{
  "norm": "layernorm",
  "norm_place": "pre",
  "positions": "learned",
  "attn_scale": 0.177,
  "schedule": "wsd",
  "batch_tokens": [16384, 32768]
}
Each number is 200 + 30 x the weight over its row's rms, rounded and kept within 0 to 999. Layers, rows and columns count from 0. The size before them is the row's rms in percent of the matrix's.

# up: layer 5 MLP up, 128x64, rms 0.286, rows 119-127, columns 0-63
# down: layer 5 MLP down (transposed), 128x64, rms 0.274, rows 119-127, columns 0-63
up119,058,209,213,210,206,238,189,202,278,254,158,204,217,188,177,230,205,253,225,188,182,230,200,201,254,175,208,203,203,220,205,232,229,232,149,178,194,197,200,177,209,135,221,220,179,200,213,195,213,169,177,216,160,176,243,212,132,226,183,240,173,213,213,155,127
down119,062,200,160,196,190,182,144,196,114,149,203,146,180,180,245,238,198,178,212,254,211,203,197,196,134,210,191,164,230,184,187,191,214,151,271,153,217,225,159,219,194,225,186,220,203,179,182,191,203,229,174,230,162,188,154,208,195,182,230,185,203,187,229,217,220
up120,162,210,214,194,250,187,224,184,199,149,193,206,216,225,148,208,124,186,156,191,218,200,197,222,140,143,149,226,166,177,198,189,230,152,245,217,162,154,199,169,202,181,152,212,185,222,236,208,218,192,191,243,191,202,200,187,175,233,199,221,155,197,221,214,133
down120,154,174,175,234,177,208,212,238,172,229,183,193,165,198,237,190,198,198,267,223,201,243,221,172,209,163,258,209,137,193,202,161,170,191,169,221,208,230,219,193,206,210,204,279,166,190,216,229,228,163,183,209,171,178,216,246,198,139,252,221,175,204,171,182,152
up121,120,239,206,251,187,219,165,209,207,206,220,101,254,212,154,197,253,189,213,181,222,186,260,188,222,216,136,185,177,224,191,209,185,182,206,217,211,213,262,182,226,205,224,240,183,188,215,202,205,197,228,177,229,230,179,163,234,160,213,224,181,193,237,145,209
down121,114,147,199,160,226,128,173,201,220,198,233,169,153,232,213,155,258,227,240,228,208,173,194,184,163,223,137,203,168,244,194,224,220,177,208,200,182,178,188,186,244,185,208,198,170,211,179,208,270,153,201,225,239,214,195,181,218,217,175,227,175,213,219,144,203
up122,086,205,245,166,226,196,189,213,214,214,224,187,229,191,170,172,153,189,133,259,185,235,169,245,222,183,140,203,185,215,236,258,204,193,208,241,161,199,191,201,275,182,172,205,196,181,258,182,186,260,195,181,212,217,234,172,223,186,175,254,189,193,215,207,204
down122,083,238,189,210,233,233,174,248,297,220,210,225,182,199,219,185,242,186,229,183,151,211,201,202,210,208,143,158,179,229,264,212,188,237,188,190,194,187,239,154,139,166,195,249,235,209,217,165,228,236,229,208,185,188,213,191,191,197,198,196,185,174,176,236,169
up123,110,260,169,148,227,193,171,198,229,185,216,188,181,175,170,182,166,190,207,153,191,187,188,184,186,174,195,211,205,168,271,195,195,177,189,195,198,291,228,247,197,252,165,217,191,211,241,186,169,151,186,208,202,201,186,200,236,210,175,157,207,125,167,221,223
down123,104,169,172,178,248,212,173,215,233,209,204,170,201,195,223,163,208,223,183,263,202,181,218,210,221,166,205,199,156,264,243,203,183,187,172,187,211,190,252,196,251,271,237,190,199,197,217,209,172,228,190,246,208,186,222,198,197,265,107,188,217,189,185,203,170
up124,062,193,166,238,138,194,183,207,223,168,193,210,227,253,147,204,186,226,188,214,163,233,224,222,204,191,250,173,181,217,203,215,155,283,146,212,208,247,249,156,197,171,237,197,218,219,217,194,195,192,219,202,205,185,192,198,125,145,226,223,188,200,231,202,189
down124,064,221,245,190,152,201,205,170,191,173,201,205,180,201,271,201,187,215,263,253,200,214,202,163,180,175,179,197,200,190,222,171,251,216,217,159,194,177,175,216,242,195,168,243,195,225,183,254,235,225,194,248,136,175,184,129,172,235,195,179,172,220,212,171,186
up125,105,207,228,223,207,152,200,192,152,222,170,186,189,237,171,198,176,122,242,229,155,222,207,209,190,201,203,235,177,181,154,240,215,194,200,194,160,211,216,159,178,202,220,213,180,142,132,171,210,229,170,223,193,249,206,148,188,153,169,143,209,201,219,165,205
down125,112,270,181,193,188,173,208,237,218,252,202,217,202,199,189,182,174,172,217,229,249,157,196,193,190,244,200,193,181,196,238,212,268,265,155,221,165,213,210,215,193,251,171,214,193,154,190,230,218,186,213,161,183,184,224,193,173,167,192,226,222,216,155,154,268
up126,112,242,217,174,204,191,230,169,152,163,203,197,187,165,183,177,205,194,197,157,217,232,193,183,194,193,177,233,133,220,143,208,159,157,254,202,163,249,166,192,214,226,182,188,181,188,205,137,218,165,168,235,217,172,171,239,262,207,193,215,174,162,228,162,219
down126,114,178,177,185,187,181,228,136,144,182,199,244,203,202,193,204,196,228,204,200,196,250,162,186,203,151,226,250,197,239,167,151,244,244,180,159,219,183,197,248,207,221,234,175,175,185,145,194,165,189,214,221,236,151,200,207,207,212,186,211,197,252,276,193,197
up127,112,189,196,256,193,161,183,197,190,235,202,240,140,207,241,164,188,146,168,197,207,135,170,207,164,183,223,155,159,200,144,183,180,201,196,184,212,162,190,180,157,141,198,186,203,162,198,164,211,209,191,175,136,221,178,234,156,166,224,219,188,204,205,201,157
down127,103,223,218,175,161,199,174,222,199,189,209,162,218,194,180,181,244,235,229,191,189,178,209,145,227,194,199,211,242,177,169,220,194,271,213,163,187,161,239,237,169,220,140,222,128,216,212,202,251,158,170,230,234,196,263,174,227,211,172,165,173,198,218,186,204